Part of a small language model's weights.
Training: a variant of SOAP for these matrices, 2958 steps.
Each number is 500 + 25 x the weight over its row's rms, rounded and kept within 0 to 999. Layers, rows and columns count from 0. Numbers have three digits each. The size before them is the row's rms in percent of the matrix's.

# layer 7 attention output (transposed), 256x256, rms 0.106, rows 51-63,115-127,179-191,243-255, columns 0-127
097:445502470532506454481528554480515524521518479527541509491478462490527505492490493512480503512479513504509488496456547474497502475511495475479524514490505489505474497489523486500465471496529486481476446498486524539496508521531530468488512484507485487508467494512537532540502519528510487486513471559472508520503485503465492521521499483496534461447502508461517513472480499541515475554478
099:493512453475518517455479503473512451478544562560524513495489494490533488489489545544539549519504495525508490502489492480519502443467502475501506494511455507499529533468525461475468518504502514484533487523504527462520495567504512486485493446493515481516485501516498496504470493483503516552474477495500487490515518522494491513509499492465505519485524531507480501498541538497499541470485
102:503492467477517506506468463503494533517535530485461457486554489491499474533530498533510485536497523513485478512505472492479502512491480520506499475474504527468474512540508503492554513516543476498508528521538515513539512466488504506504510533516497522474561482525473483505476504484469493487505483528494482484516509490471504473468520517541498525501489520514502487478496471458485514487496
098:496546508510484469500456512501477496454499541500535491494459535496514505459459527456505494471492489517508509503482507503521516509518496480528476545473507495501510552520505485508482506459507544501458452494494496518478499489507492516473490493513450475469478533421488527469509462454500489515497511469502453481497511528542514512517502449525498533518496489498535475529449489504506470528501
097:488497530482497516495476537478533531518520465479483466487509486456477479501499480476511503482510477489502506477499454523492514504486526488514491483516512511506468464539526522510511574535468524491492493509472489456529467469489505527540516520532497533481533529442479507523506495447549507507478530431513456494495471491514542475449489470548524500523458506498535518506498528514488482564496
100:507481479459507504516483534446530446497473506506504489472528505491539507494517502501517485513498490522457458508499508495495471521499473462521474513494513511492499492511508478526451549521441451480523540493463531482505527537509505490479478470513536498490521480497498495481523497458501506517478504479494506517460514463536513512500493476537492485514502504473498485471523517527487534488508
093:482552497513506479460498475474532506488546542471505514494490500489551430532523533474559518526496517488476496524492503466532463507494505478552513502496496505443491488525475491476509514489528505454514434514593508495493499518510546500518496509502513507506485504469549516493493482522505526489468489472533467484489483516539514512520505522513518497479508519519493489488530518471510531504499
100:479509466531459507505501472510533521474480516472523532521548498486495462487520480459475472497494478510530509498470521520474497505482514483504530458526492471478517509501520497515481473463456522527479507461511523498507475494484542452500502502458499540474491536539498508523492523538506531505500476499527523505502534471492531459481450525503532488502502514486479539477489492487564516493519
091:479545519476486507520492484451511463522497483579533503459510479519464493474502480519475491457465474501509517449494523492469541501517507519478534482529463471523492503482546518486487475509517537501469484475491473544466495508483505503484495498495457508533514505471494489503481480501527534546525454536500544529493513540484519517528483481450493460500522454430499502500500464504483491464518
099:493526481535483492437506476505454512488543519469474512520495522510511524508477488503461487455510504508511445510474497488481548540478484482489537513517493495473538546508482541527491482483516448528484549531485481527454511517548515508526493523540483481488488478499464553533486519533517488459464484511481493511475486530476509444496479523464492468505488462512487529415544495467521511508558
093:515464517507499480527494499510514477492524461527522489477521469445549469463478528499496488518501463545513477473480491472521513496508492496472539467473424492448501498498514502517499509479485484517492464516527467510492531513476493493480495526513464503525507506490492536562529500518513542532473484488498448429482464539537480518516481495483491462475449515483547527517507516498476519508527
097:488513485470511538537493525528500459458514493501494492576495541535511469522473512518534500476489519499529510469519454475507489478482481512478474498538479531495482498481525527484508485513508524505461546500482515485510485518463478521490482521529478473476535498482492565482526478490484483574461502496534477536504452501490523486483510487500514462492495503498477513477501472468489487499508
099:480512481424468471488512499476435488562527521475468482498491494527485501486516498489519490492494508456478507474518537507490526546489516465528507509545514477491525503490511517518459469515497463500523533472534502502479524517497565487517497548489482494514526479442521538521513549533511556475484529516501533474481489503490497529477457509436526515495489497490504512474503537460493507520507
100:502476490451456517515483490530478471533519496498494480415487518528482498535476497488528487534504529534500523492481481541488526506509521485506487455497492475513484468473543520503480513476500435485518465453523511533498534470499466548480472524486505500503481491517498472514554505540469508433481500497483486443531482472541490507498511555463481512509490508479491499469511533488506502467486
103:475514472522471528481493541531542567467515527507515506509491518503482502509503508501504512477518506471475493509523487536499480468510494528485522533480486501490489519486504535508502523477474476492509532529527472492509480517457504511510484504484466486545480484494476555509501501523483492474502519521460485524459505475488487552503506520543497480513483493504548494491471508500511480556463
099:437490483493510512526506481500519531424514548517513506468483519481490537472507478453525502461462521485494464525504492492502537477529512506507515471493505516562494498490487537501502481484481524507489505491492474527486520485527524474510499470495491500536504488504524516515480530472530503506509512517509500521503518497466490508536473479489528498461491528504469514430446507498459486516510
098:505499504519532508544523514471498516483521499509510479459512502469517537530480505543488522504476505536503543492486480491541535461525515495521502465496510541490517508539491490502522496486496523464496480498504488497508515504494489496500493495527517477535509477508504522485514508524490548531494482505499533499545482494537484497438508513518520525530514532500465477477458546525463476508518
103:535536501462450503485500545489464500463493481464516497532548506500482506494487548488489545539536474485475493450504496496489487490494490535483502449522495518496484482490529491508516506478489512562522500527502477493496504542488492451444521460463482460480559486505467513469523523489507486494499498512538487510491543466508487488510505491513526540542467515469485466582479489513555491464531
101:492506463496504531526493492511477494463537500528459486502500506472480493516544523507528506539537482531518482474501500498483491533446485485478496493481505480478489542449554504487501474479522493520500441494494485527541523474490480482498526514510520481566502468497470535466452514498551527497484503531490508513445469495482488516523483478487497499491514533491531513495444483511496480517523
096:560532491510485486480477552485526483538499496513502502501536492467493549504477480500474495475504496488491504458496512504506522485500452507499550452486489502516467461485524506523491462466457530479492506506470517471568568517474496507440500463513495495485482519510520507521494515534555454521512512475497484446452488525466476505490539498467469500497484494512468510526528503491535469524499
105:490502471519506542501555505492524505499530579500466532493456526509497478445465521496445505505509480478541481476503497500478551485514505477524512454530489495485524546483515487464497523538513511550480539494516460533487508524524531470527509513534491495499517501480441465500516505549526490522489479508515501510515528543461493507505488521515539530500525527453536499456510509459503549494544
100:525469528491498478491534526509511483475516542482553516515523530506498508445534515519520523525525488490491523495487457480540479477471518528485542533525508488486495539530452443458469468499510488504477507525524536463497500551525521459491511496468477486473497498514464478506530486531525500509489481520486495494507500493530555505503457525517488501475484507507489470447536541470489541548499
100:480505513524503475514486519521483492546506489506517500502484483518463507536477480487536488491478498523560546519517478505530462519479521474494487508523512505484494446497530502499522522465492500506468431514486510480493470497480477523481476478488484484507494528466492475514525510494489455497499519498509495544529496527476469537483539493531461440526520472494487452525479494500484499520483
105:508566502458464523528472540491533521472511497543492466482530514498534486455488456515495506497485483472494517499515483486500498510493459577452523514491536511486481499506516502481508466458508514512476473497505458503462489522519534472468460515463492505521488505496518525477456498461522506526529524516482510492483495439495496554462516458515533529483506493500505496460477555509471521507472
112:517486467551528506483492456488504516494487506507494501446494463515511544477455510476489449481531494492540479468475498499566507509462503518478522499535526536532499485488534532496456457509484484519511509475523480483515534494555536522471468505488503478520529460522509479543497483472495409494489486526494504497504515513494458502482474485529491509481494462500532497485504485502525448519500
101:511495532530502484500480532536527510519508515529510512566499513503520489515498522507530478545485501481475519496492489470483484432455523488474515517479491468523464461510510492485487501467467484484502509464439499481502531503494490523444536488462499500504480479510463470488480522467558471510505521509471488533495533441489473505501433494487452507487533515502506525487532533502488510550497
104:564513474508492507472511464459502491472542518507471488523548522509444492508493497523536507525473527514489506490503474442529475515491488518534463483520562509463500462484475498503516550500534526479529540509454502490469493495509520454515495492511492515509465529547473541505466495500511506495464519502490501525520528516556542512503493508521505545471495531514461517460523495490489488505500
108:521462522462494524481522476494530494525420492526497489483470457508558522446527491511461452496513515503519449485526488529480484520487494510487461505529515532531484450526511501480512515461513473525499529505496491474492501470507492507520509531505511542478459551526495499480515491464500501474521470518479496508519462489457539452485500481504503478483459513486474494530460474533495455500483
111:526550516507508476475487521580495469512530428475499531537476505507506525520504534507528479506505490505465509477492501503500527517503506491459519546504530458460538496513483519531488487487524474491521508480483473513487534504509503480515502512536530503488508510474489489481468497456510521519448501522513522464514500522519448495477475552494496479510534491482493496522535541531502519517568
101:470421511445477506518480524498501486496477497488535500486501474460502475506492488472516482464459505553472488491533458485485516484482478504459487514536509523520505485458516489478532495514504474551496546491535505542467488519507522470516533503454514544484473507495517518526495515469506536488497453460497539508487457471480501461499533526511493523473531518504495501482501533511488510512483
099:536519507484515505500508501509517476454547488499476528531481461487524499527538497532505488499465508554502473469471515487501534529498507481505490512514489475513520546478506510455456531523514546538522498547504563486505506537486483541502534486493563483517461508531522495498506513505492467520521476474483467533506537496542483486484489484486491502552509556512493507507529511491507490475472
113:521540511508502478470465499555512496483483479462461465525487521518469485498475474478502518464483529446509501514485522478510518490485523500527496473515463492504502445461482530566484488546512501499462506508504464511495516489468542541526473462517474487514500469503471463511534460518475527527502504505521484473492516531491467531479535490508527548495455445528514486491490504501530527505477
102:460496500498541498482489520487486480447534509507488471486537465517506483503523519474491473538468466467498518509482526484466491496478468462435470530498520469494484476542487477503499486519483517516511496480454507552496506524469470500555473493511492477464523556504500511465496493518432475501523540503505528507486475470490525540513473459508499448488507539495472476495518500514479516493482
108:495490541448495482484482516545504483523483471507560493513511499506476533521497479470531458491486533492501447508489510480511514492442477513485513508513492493526469500503552499485535483504504500447530515518494496506489527478525493504536497506511474459498524449461481519506505469510519500506507528512470479492522484469488532526530478510456501497498495459514497488553497459543528481521517
114:510547506498494517461482480502539517546564492501501467529479533510460497507496441498469500501464496503494494515466509506503519507484491470561458504528520509485506509454552466510500538492511508510499481515482441497487514497452517509447488492487509478467478519478478503492517486486436494493539493489498468470492509507497427542478523507469553539548482471515515513505516503484505467484542
107:518487509505487534475491487499489497492509482511546512494533520480470562443536487505502476473478481488476507533502506503544518510501499515492508534551516459515503521481476470502495489498508557489537507495492511472524465493543482502532542496479501560476462505518543525500483481475527489482550480440523490493542509466513476503470500502506529499468452507494517549540486471482496473483489
111:494535508501491506471512474508492530495495508504533486513466540574469504489552548496489519522542493493482512497479445505495451505534516492540475486481533471468514490462529488509529446491505481512495530478464462514579500514536516532520496484479465468505485481478471514488553468468477498517458485582511489533504484484490475486493539495535507474488509513529498512520466520516527462520472
104:496506499504483522482533488459480558519475538543438479501525495504468482505499477473476558502546494509504518481531528481518513501529492477551478475510501493478499493458477512474481506536477461468521507473509484518455521513498493523516550487488473462481496482530489474490527525513508509466480499531514511494506481514500489502541522490512501467505550494498470530481543516497524512493511
104:473475521535464526490521534476492499498495517528505540513514529524427501472481484509545524465519504521487484501478481522479524447556482475521461516511511495479496523509520492492509492499496510500492472528493467479466483526533498510511442508498494521541512512482516538489485512572452514493495451508530474495500485521505529503507528511559508461504470507518514507487474489510463514522487
094:515509446533484496504500510508453513542516530479476482473512498504497502455529499502535517446528508528470491507526495486477521528512485486526477489503504513523486532493491526498525484509528509498490528492547488488490456526507512521526514476540517492518454497459517513534521463507485529538452501521557516477538484483554514519549511504508526454506514510497491484568523459469508517465532
092:508528491473531502508531563452475485535458446469454459505551499522502506505520524477537517536487489532507539523476496461495496512464543454486494523526532506512490496496482530540489453522504517458512479449543549508459538522492488489507511490497486487496537515488515494520488510481515532511544496496483510498512527499506502505521502492485510512490508486488511506469512462518490478508509
090:590488492478474500547486495512538472504509489452515514472561509475546482491504497524495524522521471523522503540472459492506477528526492491464525479529448451461472498492512475498502512469528501506511501477514540504507478483511482498523472541455497478489494475479498496502498523496466488526476492508485503499517525462521495520477502507505494495560497436485488506494507504538506584467507
100:521469466494456489518526538520531498492465448550468532548494489500446487497522475502515510494521520481527489463496481510490475532490530459475468467520485514530480469473507520502496435490491474533477530485519451485510480508473494471500493507497470457508525505550511492529499548473558471491493456488492510492548491516490504469502516490469516434490498536523485475496498478552508451510471
091:462507452540537505527513549502495480498499463484442523484529492507488513494493471493560496501515473521498510537535468522474454499502483530496507509521521514510472456473475560515506463555470465506511508486543472530493507480504499479490515478548534445506490505513544481513506478504473541511516512509502516501534485505549510538532495497497462469506485462463507535507490488533472448463541
087:470500438510478482517512489548538538455504485519506553592486481447513485486472477499504471520523485496535508490469505519524484492458504519501492505514524500474514523500515484464550445478468530531487510525534495512494480515492492457480511489539510535530493526515514486506494542515543467548501467498469515510532481503476481510499506481476474492516473547507503541523466475497471482522508
090:536501502505488450466500524515479493478506458509512519497503488516517507487503479499482500509487521505524509501483540496475506510550471520502479461528472487488497481470509491525470521470497485566474505510389477498532481500507512519514494509546471520480468519527451493546512502515508453532449498491493514523504496492496482470483498470468491483550536496518480492485501530508527489499585
082:499505484491473506460522499460447494569474466504430476487509476492461479522469498537492490489484533523446462534473506518534502540515505469513436502486490535487455474528476502513527472536519514492485470491523498473503541500514477506496470457543523451482481523497534516530497476550510478503471494504532490436510505542486481510517536509513500518502473509483512499502501530516530508535476
086:498523458518494522497497480514503552520525488463489545448510497539489483499494512504522476532530471520489555545498485517461482480477501492503483511503560511464467509526517541523476495460506516462495494475503576510497503508513527506509486525510529509478540475480489488487507502481549471532483545450475534510527503509461480511529518514475486472492534530521465516471513478507464482529493
093:522472499505464477484524519476535463473500467492506435530463471496468456487509478496530521495520496500488535533492525472486504491511503558461453473467508516474503485486474445488532508525508500468484526495518523483492530471477489515528534529508496553522491556524498463477441495484515563532503512495483500512517505479486511482459529483490457537494516554512482498495467500470479525527474
095:506463535479490501504525509487478444525507456491500492480519506534506514484499473487512540527502482508475506532485531496510555516519498485505442448518498504481514469480512470489468488535481498516508515534464551507493488508463477469487512462517513514496468515524523517479518522501514541479496491461549487505444479555532533466507479501497490525533503497524478527545529528536521531470509
095:465506534511495549474546500504460499541496441470507523522483498489480466490498553501528499498485563512483493516512530528526475535479514479550508514519520522480497475518440526500516523521478441477505512467482522526494481484522455471440491477522527566489514523487520482530510532577483546456496508463482519471469511471516508485479506499483467507523509518511460463484532493498467518466504
100:467495529508541498535524502485529514534527433454466465504500498505547514507476522527501525497498530549473471506519489467465478528488473523478474519468468535510508479505491508530524485535552494477492544537497486474493529479522503457517500504552534459515479485514562487545518521521493541523496495516513485468459507477503496522525495487547485514501460458477528479547476468488489464500508
# layer 7 attention value, 64x256, rms 0.0864, rows 52-63, columns 0-127
097:508542458531510523493530465528472483508514486470534502505429531488542488540472540503510557485492499525479479498522503467463514478481472519527480493500526517511478478484471496530473485500487477492502468495522539495475512507497501518467504471449468497509486509504500484491488524480542484508479535458488500496471515505459475543542511482478522512503491502522524499518554496483488496578457
095:521492474504494515524532488489532480502501485491507537518546456488522500463502502524484466513501483455507419507483496512529478456507452508484466496485452547512496522497482478451525498513547495521527507510484525504500518482470522538469515513483485501535485466509476490486471500489479479509489501533481475458452496519405488479500488504495529497532491515534504475487473476481535483473515
104:516495502538488505514505481486488527504484502483485516479464531530493539468482447479472466456448500483520460470522515484476463489511525499536466496526533525511504450504523469488509497490496501485428485497523463460510502541509497505522503545497504489513488508516479526520458487536533443504496535482480507483491462464511461504506528474499481494524494505486503484507499465504441465519521
107:483472477498491482500512482508495490476516467470499522516564518488526441441517492509513505502533509484490500512453494511473470465477499502548524446561518518502478454488464516509565524516495442522499504496548448485475484501530511478499491561478511486525496508514524507446466472465513535486503508490535524505483523451519536469498516486508497505492465480460513511481550528511510502481533
100:514476467494490507492475533497523508517492516518478488529506502463571467505544532541496467504551488502501513497514473522514467518514529516490495502505529492498527489503518464484484496489529519511534502489521520519447489475489454453455494497495517523489525515482487487476461490504509502503509511502480532478480473475469484512508525519481491488527531504465470453518457519534453511481498
098:491464504484515460503485536488478527490509497513494535497492538507462543521526482517511538505525514475468515481468482451475497513468468481512506482514537499455519501454488513526483551483497502484473502488491478541506468506489480518467479445501476514468468505517479519506519494525478481500516457459481486467486527508527485499481471574495450492496532485537510516506504503502554501515519
104:498514457498515511489529514478545538487491533493493489483483430493470456497458495564471480529511479465489507519553525532519504496554507483488493499464476496515504474500475514493504479506499485500487498465499479538492484516518468493499497464483489480484468485515488474536525498528518533428497513511536534475498517532499498409512464493516473495473507502494504544496505521510515545527450
095:535513536479510523518504505493480481507492503492491475488496515513502494533514473521482490470523499500495477499512512503530503491464554500431472512496533480487510497532519524523454480503523493502457483498510511518486505511502510485504511465468498505501561493499476493550524505500517540542486435523457535470502470530484536482523460534518504483499520506487495515476456492457437474514480
093:496514554501504498472501492507486531499495489517484465477479483486479474469544489496518530502473507479520519511498464527492498521507517534515456502462515504474513498454536572539472490549490493490482519535477477473516496514529501504484487475481467488489539521525533541515508550500499514527503500477497460554486494501545520487479511523532468500485490522533494505490448489436467480526522
092:553509451486507507494495553484504529526493498538497482507539502506527521515493460513486508464493488523535480549505483461544498563459490500461477462521521483471462526493481475427499470508468464501515538521501484491500520516493488529435491490511559490499531533518504485496525511512458499506530494460529489478448512531482508513464478458503509478495499528477496509520541487475488475531519
098:524507482518519543491528530529469455495489485480476500498500533483497509496488467509499493518464506481503536519499481561556476475482548543504490534480506502467505519504498468501498545483490489525521510529522500502519495483472476528496470532512493506501526498497513466521529463466455503520537534431518522483504543467521511499478475475502478492511521509550491499505470474554493548472535
107:492523445507526481506493505483534491499525501493472502532449538494501512518539508478479476444453484532526509509514488448450522521463548512462509539517480495496526504490462481519497482488508492495500489486509452524503515465484484469468456529481508497529488482478502516551542536504527525509515523529474502463525499483509477534493499518511486518526494472493512532486490502440466455492508
# layer 7 MLP gate, 704x256, rms 0.0903, rows 0-14, columns 0-127
096:494497480495440498515473483490551489517535556459482475541509495522465467500500505507515470490483478498551492501506488515473498510499478465550554545542466483521502502521503517509511480549522513479479487508484495497479517482478494505506496507497492491495479512482491478509536482498479490523461575511561513511491460530471468491489511529476486544491528492484502518473515501456460506485471
100:492499482509539483475504509481514485537481533498530498493493456483440499494499498509478537507512525497524531502538495513501476476490497508496542529537493453532494494502495486488485511519487513562488515481480450484489532483517543534494514506503464481517491487542493539498471495491468490512537542523499509466467513517532487510481499496525432535423501483501463503480528528516520501503497
102:493526515471490499536521504491513494495459516496469509535531482503512473484501475525444519486466458509478513515525484469474531483482517491500517474501470465498509511517504524518515495479523466464502445510462483527483482494476553505502495521487473496494474497522496487530545471536514545508479533514516511480480490483473475479492499541496534499494499515514500535502517502509497525489499
102:508517472542504496531469460482501485468476511506539461503520519579489461514494490509521510577492478486518547547469520487465489487527509472497504540498562523519478508474508507464500466514489524468518492508527471499514474543467507475489539520484525514502482539520468502465520465533508490462460471481514498499489508544489476563520513528534504485509479517525491473526467549527497488502504
099:467494476518517477475505477529493503504465484526467562544478500511507496506502480512493507488502488491551501542496528511510530508469540496497532481484484451502506518543521531498508514490522528493506468505486478451462503476553522496481522500549537538526500466452452472490537494454465493479493497520461503479502495548488493447503531505510532492507523471515496519499458508538507529503512
105:537467494502508509516499528455510480483538526504518503461533477562516517520523528471528466519511480524568451436475550513488487540515504498467516516504513510524489477547509480482499473498472490487493505490442492515484497506479495525472532461547472550520523541484536458501496484482477476458502520482514514461496487476515490503514513512466511483492518543530475495485500515508508520515512
109:486471518492517427501538535513515541498454527539496496550428535521537517499511497503482495497518530528474504511503517551528514448488525489504508559521532490505529476469524510492534522473521510473448487436517483479501494490518538479500509471504493497460496489493502436473505534506525475486490497492494522520521493457526515530505502494443468525513513490484483501526494491525491509509508
103:500465519518522513544467500464499502494520499504527485538509466507493525528516463500533453514446494482487580508516457510499542511493491474459491515513502519530506486515517519514495524566558542486534507509518495542499487451522441523465484492489485526518528512507504505518477509506527483465512535468519522468522538529545491513494565495524524545542501474538506541462479494495487510487505
105:486446492492520471500461511520501460508519498501532488492486490473501463519469489483492529499502472468485487527456494499488508443498497534490487514483467519522484520488559505476519482511517502488470495475545488511517476484485465534511455496484516488484474472509506528449487546493533462511507566513468485503492484461492488509508481487495534509492471473544518517522475522552477483520538
107:546478491470480540489491472510511516513500522456498476500512514485530501499491544481483513493496531490531522523467518550467560481520524486474508513512543507496547487475503518478513509503459469469523499512501541502481528480487482518512485475516493482510475515556470496528489502486498488464486523490519523507511478503480517475487503466505500500575505521519523495534475487520476520501527
102:534492529475474497471488490502465496511504481509496487473490455498485460511489477465461483483527531461575483496457499566517513509516533500522507480509475487524473525442494539524545516545485548488479460501459491479455532475502503469502488536488480466442510528500477517524454481523502474486513500516500497501494494481545516496520499466518504511491500500520505464485487474522484490539490
099:529486510489495470534537552507497486516479527513484526477474490519514502543502444505489477505486500511501503450485505503506515503464467497539499443503522487477509475472506512480493503488527495514476522483530546500501537488488504504513484509505448470510528516498520530514533475512513473493499513486485496531540490527491532489498494503485514526445511512501493525460535511482491506490491
091:491529505527513530529494521505511517492512498503513516519500509512514520500477480507488484495555487485540502528509468491526492498442501513521567524505517507494485502522474481461472460456473475490544487513471493523485508486477550513532486525467504537508458488513491494523478510523494559560519496521536510487534502487490494472481496522549540468465537495501516523503473495510535539533483
099:509491523468507490534528489476460522512490506491516530525459516499475483495506473529503535527504484531506482510489536481509510502484511515500457496523461522506521516497546497533463521535513506440514562481508505515499503495463463467558484480490496487510499470483492504471498514500469513490549512492495520540495481487470521521492476481481471509479535493476492461505488471498473519496547
097:465477496484502553508510493459483511483504494520515486553511514521500479508502495531481479471499523473475503505482519488500438527513468498488493489472500525511528516517468488501508491491523471472531480474523528477501535490516535518479505556519478479500494488524487487564505493460486468510461476474528497542551497504511533530504527545522473472502463531524494468495486521491489484500502
# layer 7 MLP up, 704x256, rms 0.0938, rows 0-14, columns 0-127
098:497511504508499502495517483476513493520515494468532502475506488492492474528509495508503513516525523496452480484487497528483505462476520511466481511522469475488459470519485460506481515518504453511508501550507499544473506500485529552560473452524518515454514513489492524553506540541511549540474469489505479507485496471504473524476484478495479496493454509492534497548514464489517492532547
105:495493489455506470491492521534492510511524480487446483487507488511521526485493501496521531496501494504495519507486539486499475480518491548520495488491513513451508494493517497452486472534528484470536485472553472551461495452484488460509539494489573492471511519500489492495517504502516456557513470450488492453518496492497487546496473468520529503532487466491471480470486534517514501559497
098:500461491483503503482558512508495492506535509530502512485468509452500516524534531516521493528518463489519498503502516484514493493527501496501533502515486520489530518563504476504540535516500505480527512513496498479472501513469492471491455497507515524535433534468506549491529480506481489498513515535505473511530488478514475523483524539509510526497495540454486453490538494489476506515474
114:505474518543481476538508467504530546528476505503476486515506494555476484474468496512523466504486502479510501505546465450477472514553529489510512542505492473516526467478509483479439501534478516472501533515526525475513510498486456484500501490484534494492485488511527530488510529535444494495520498476549475477487512508527486498563524523521526469532467501527489519510516496522525487503484
100:477492499527458476471499523493486503483486506479458506520518480512504509487522496472485513517486485456483513488470483524499504464462534486493507524482478490522516494511532480519535487510497497514500505498513483498537490499507500490507490495477520486475500552511504465480528487520460458522540488494489562492484520517486533538499519497452520532485505555503515525510539457493538474470471
105:522482432489502512539476511502534537525540524519461500459532509559489531511483508521474562502480466530508502493500504506510516528496476465522519488497550454490491476506499523488480511508507475546519543480543551494544508507499532514527502470550534494503484506528557504501476515553500477466485522511565517476484449464556461482479494485492470532527510491470507499512455513502500455490500
104:542520484479534485493504516487531519507483471531478519494451529501492574559471511515510494505519530495472523479471495529467516464496481483496486537535545496538461513484501521494501462427475523465501497514529526496478496486492522538527486494494470514517475518501519435444529517489548510502477514479508497509506496457496502501489483498448464509512532460487473543523527460497503471558454
104:520454473489532500492510476514508465510514527485512521543484485485475490497449475500481482537481499463513512507446496495494498506464486514530505508528490497496497484510521489486450516482520520488486544549493510446499515503510511480565509482510500504480519510470524536543501517498542483511531536519493511496475533506479490515491493495517495489505468484531493468493531512539487495531477
102:513453558476468486491497473482487503493480509500535493539496475478501489521505507471504483532522513498536508477509456493516467456464566547475513456525520496497549505543470518529504513515487552562506474508485508500497504461485514523520483477455522477515510570483534503513506496498495517523499471521486512471532431476504534503507474507476510508520515520557509469491544534529504548510491
103:509497491530466510534521489506482507492547518469507465471520500484514513465526472556502499505512530523507537546471513480524464484494459478474495504497537509487512493465493497510453464508502470491512484523502505457524496491501466484524518499501496517556496524511501486497488474527541461490510495477486513503507470509493488485505502485472539508493510495533494479489509523520499525450499
100:480472492483518518509502489503505455522473520531508523498468506511436524531505555507481526487511499478516495466458514495484498473539501505512492501509495476537458494528504500474498485461517515489537504470462490495467469530509538531427511526491524532520450502475477484557469488496475506519477477493483541519508485530506546498487509535506510488548517516479507532478496497556466476467533
095:499522514479536499529532505462493512518459504479502520496491475506461543482495505493481477501517542460495517507527480504503567497501537489513504488531495472498504499483479511480501454488503497530494499471466492456522486422500485524507495503530467503530463500485513504488437540484493477524529489536480546504519500491460512510481479515443523484549505523540474492538489461492450523505541
089:518467483508559497477549510470535482474520503538534484505485489490467529496508586481500494528550526468488474529500516464530475470496495494467525497454484494508477471526520492513471514469467488471491482533483500485489496497486525533502480549470524571527460475520490496502484491501444544504489492459477478475493551502481520493515503475524506491504493473510509546527445499506511541503498
094:531482489530473531480520511486496522440463500495495528529470538515477530524525479559528503464464496532499475534546524517516494537485493507502524452516488505550504498511487499529487504506453535462509517517483480469509457464506483492494480523443489520548482507491453547474514460503512520487485512478499504486538464474525487504524500479526515501479456521498501496486492468490485513548536
095:500486537490506510500519539457465511490517497475518525560471499481508519512479517484479513489481524518459535517539486492468511459489478496484485503494471525468547489548470506534514483495506453507486543527515480486536502506472555510521486475505510486481536465489488496475542483509532524489488507508517479540532550489478476479498462486531536457522502485506464495535490521482455447508504
# layer 7 MLP down (transposed), 704x256, rms 0.0895, rows 0-14, columns 0-127
093:546504468450501504516506516541512525466488547529468516506497550493518518511488500487503497473479462486485521516514470501479439502507488518500502486533516507499455509499512506536530530480445490464492560491483475486484508479500465479502479511490478470475538451466506498471476489544498477488475531485476480522565510582460494499457515497485516523470513487493525513500483529462520499495538
108:508479510483544495498453524487497481494497497508502460477475473440537510529486478523443495494545545492494516449513538466535492496524488504531511525496462536544507502507551528508445499505492476534516492481552498528483540442567507449469531499488468492505510512515506536507485498476506492484501501492441462509490509480561544509497467471518478455518463496493485472506501495436496474511543
106:513503474461505491492506519489505531473505482526509483523512478514517455449489550526498503485476488554456514484500475495530502476446497504533503480489520484482549519527527482532559519466503490507520495489511470493548502494537490477511530519489462524490490477525503485475533494530525485491486515557511556521485488459468492489539536482542504502469494528537472481547447515551505524505459
103:519493432482514484488501487462507572518491481536525500504481497435505485495451459514550515495474470515544457477494485518513493533465509488512494484533500479522472503498485495448496540477493449520476552502511509486523532458505485516483492518490451489477530512467491523489502487501531526492513494422544528481473513482517513515502500504486511513451503454487528507522523501483499514517497
101:498516487457498470481497468505539511436550487509524480525471503485512512423536481538485516437510499485488538500497500523523506500447516487531478517524492461456519540509472501494492497440492463502527516538526519500495463519511499465555509524517527497493500491463517474517513485510510490531484478501520478555486500453495508511509519523509504454517529518535519537511496512489496493500490
103:458482503486542488532498535527513482482521486496525447457466493516484547494536508515488489508497463485526531491505516492510489484479477505491465490462509480496466486503497501473548558462505519528538492501513462507535530464492517517534517471510459555499482522465462519450481494514507471449473469529536486495556446518493425498517505475520487538520502495503483504510505510482554507499515
077:481485471443486506531492458484480472462543525431517463441547510484486477473501485494525509497512474459530481538521478451540451572497483508472498490461444503487508519494463516497477483574495480526531515525475514548488506496518503480522529527512530512546536539451494535515489442487443511505523475518500463492510490518506479463493484496530550475523465508515511482518521510501495482460502
099:501477503511507504530519443440520517507509530553472478454507512504505522506492412485512469522480467451501500520503497492491483510490485515476508491475508510484489519524503488515472535473509563519473464479488487494521482487528501533550494493512553538480513477505472438509503500509478498500502505481519515486472488516490507520494466497531495484526524506485483551477468488518507511485475
102:488483469498486459517510473492481526494494479499482550477516522545522513491463534490504504502488543492475479521500490432491530531512533455509520468483485532534508492447528516496500465486489468490511507512483526505457451535490495500460472512501506525505511485473480492498478534469498505487493551449485520527497507504500507476477533495539547523509541527458474507528486522528508523506510
103:487514517526457514471512550538548467511431487482478505545473502511496522477507462511512506475525502465490456518499459453555498499512527505517556542518525510478459516505494491510509497544498540514532481473497502470498486510516540520496482556465541514494530516529510527512528515478469490512476518491504520518507481533470487527515478449500488448493475512512497502506492524497458529483485
101:513500492532510480479477521473492513510598536487456459472496538495505522491536491489490483527502496492509534528518548474479495481473497451507481472496483516461516478530490499524492489515493465423477498534534467540504481505496509519492471481488504517529494493467508468467517486514461501474513450482489500500497501555497472513461506505474560536506490510475500516545481509473513502496509
099:463491520500515499467486481527455493499504515499484440501538521491544516495545512491456470495537499520504501477492546452504489517518473486499492453463527542472524481492494500530504506499526498531515479509464522486516523495533523482474514551514473495483493480507510500473559528480505529512475466460520490515521449472511496492512560486554492531492502505526488468509501520472538547492533
096:463496506461475509493497505486473519499506502491467514479540528464478522458513469497502487503513525475559476533490532486498546476518502486509504525519503515478562482494499453452483497482566474493552477509549523472500518506512521485508462471512543497506490487536519473505594510513527566512533494521533522499494501510512501493478542486499506511502476477499472487521520480501472470479522
098:461535536490518537526496509525514500504541507500495484506541475497553480499461515474504503574477502479495518510484531496481501495476513533437508559510529494488449512489505518466468502520500471528501426489533548504553523524484492524464482520520522484490505481482503483492470517488487488455504493517485450548505501481495523510461502481499475499495536477520481538508493470479478513474494
100:481534535444504489478537470554555483516504499497490490465546517510539531501472501522554469553456486491538519508467504517460514489491494507523511502534505509490477484507484518499523483474504519519470477527509466525450484511469478509501544512511512510520474535494509509520518475486488533544502475568501497518491506474511508517508489539486474464502512473511526522501539469481524503507516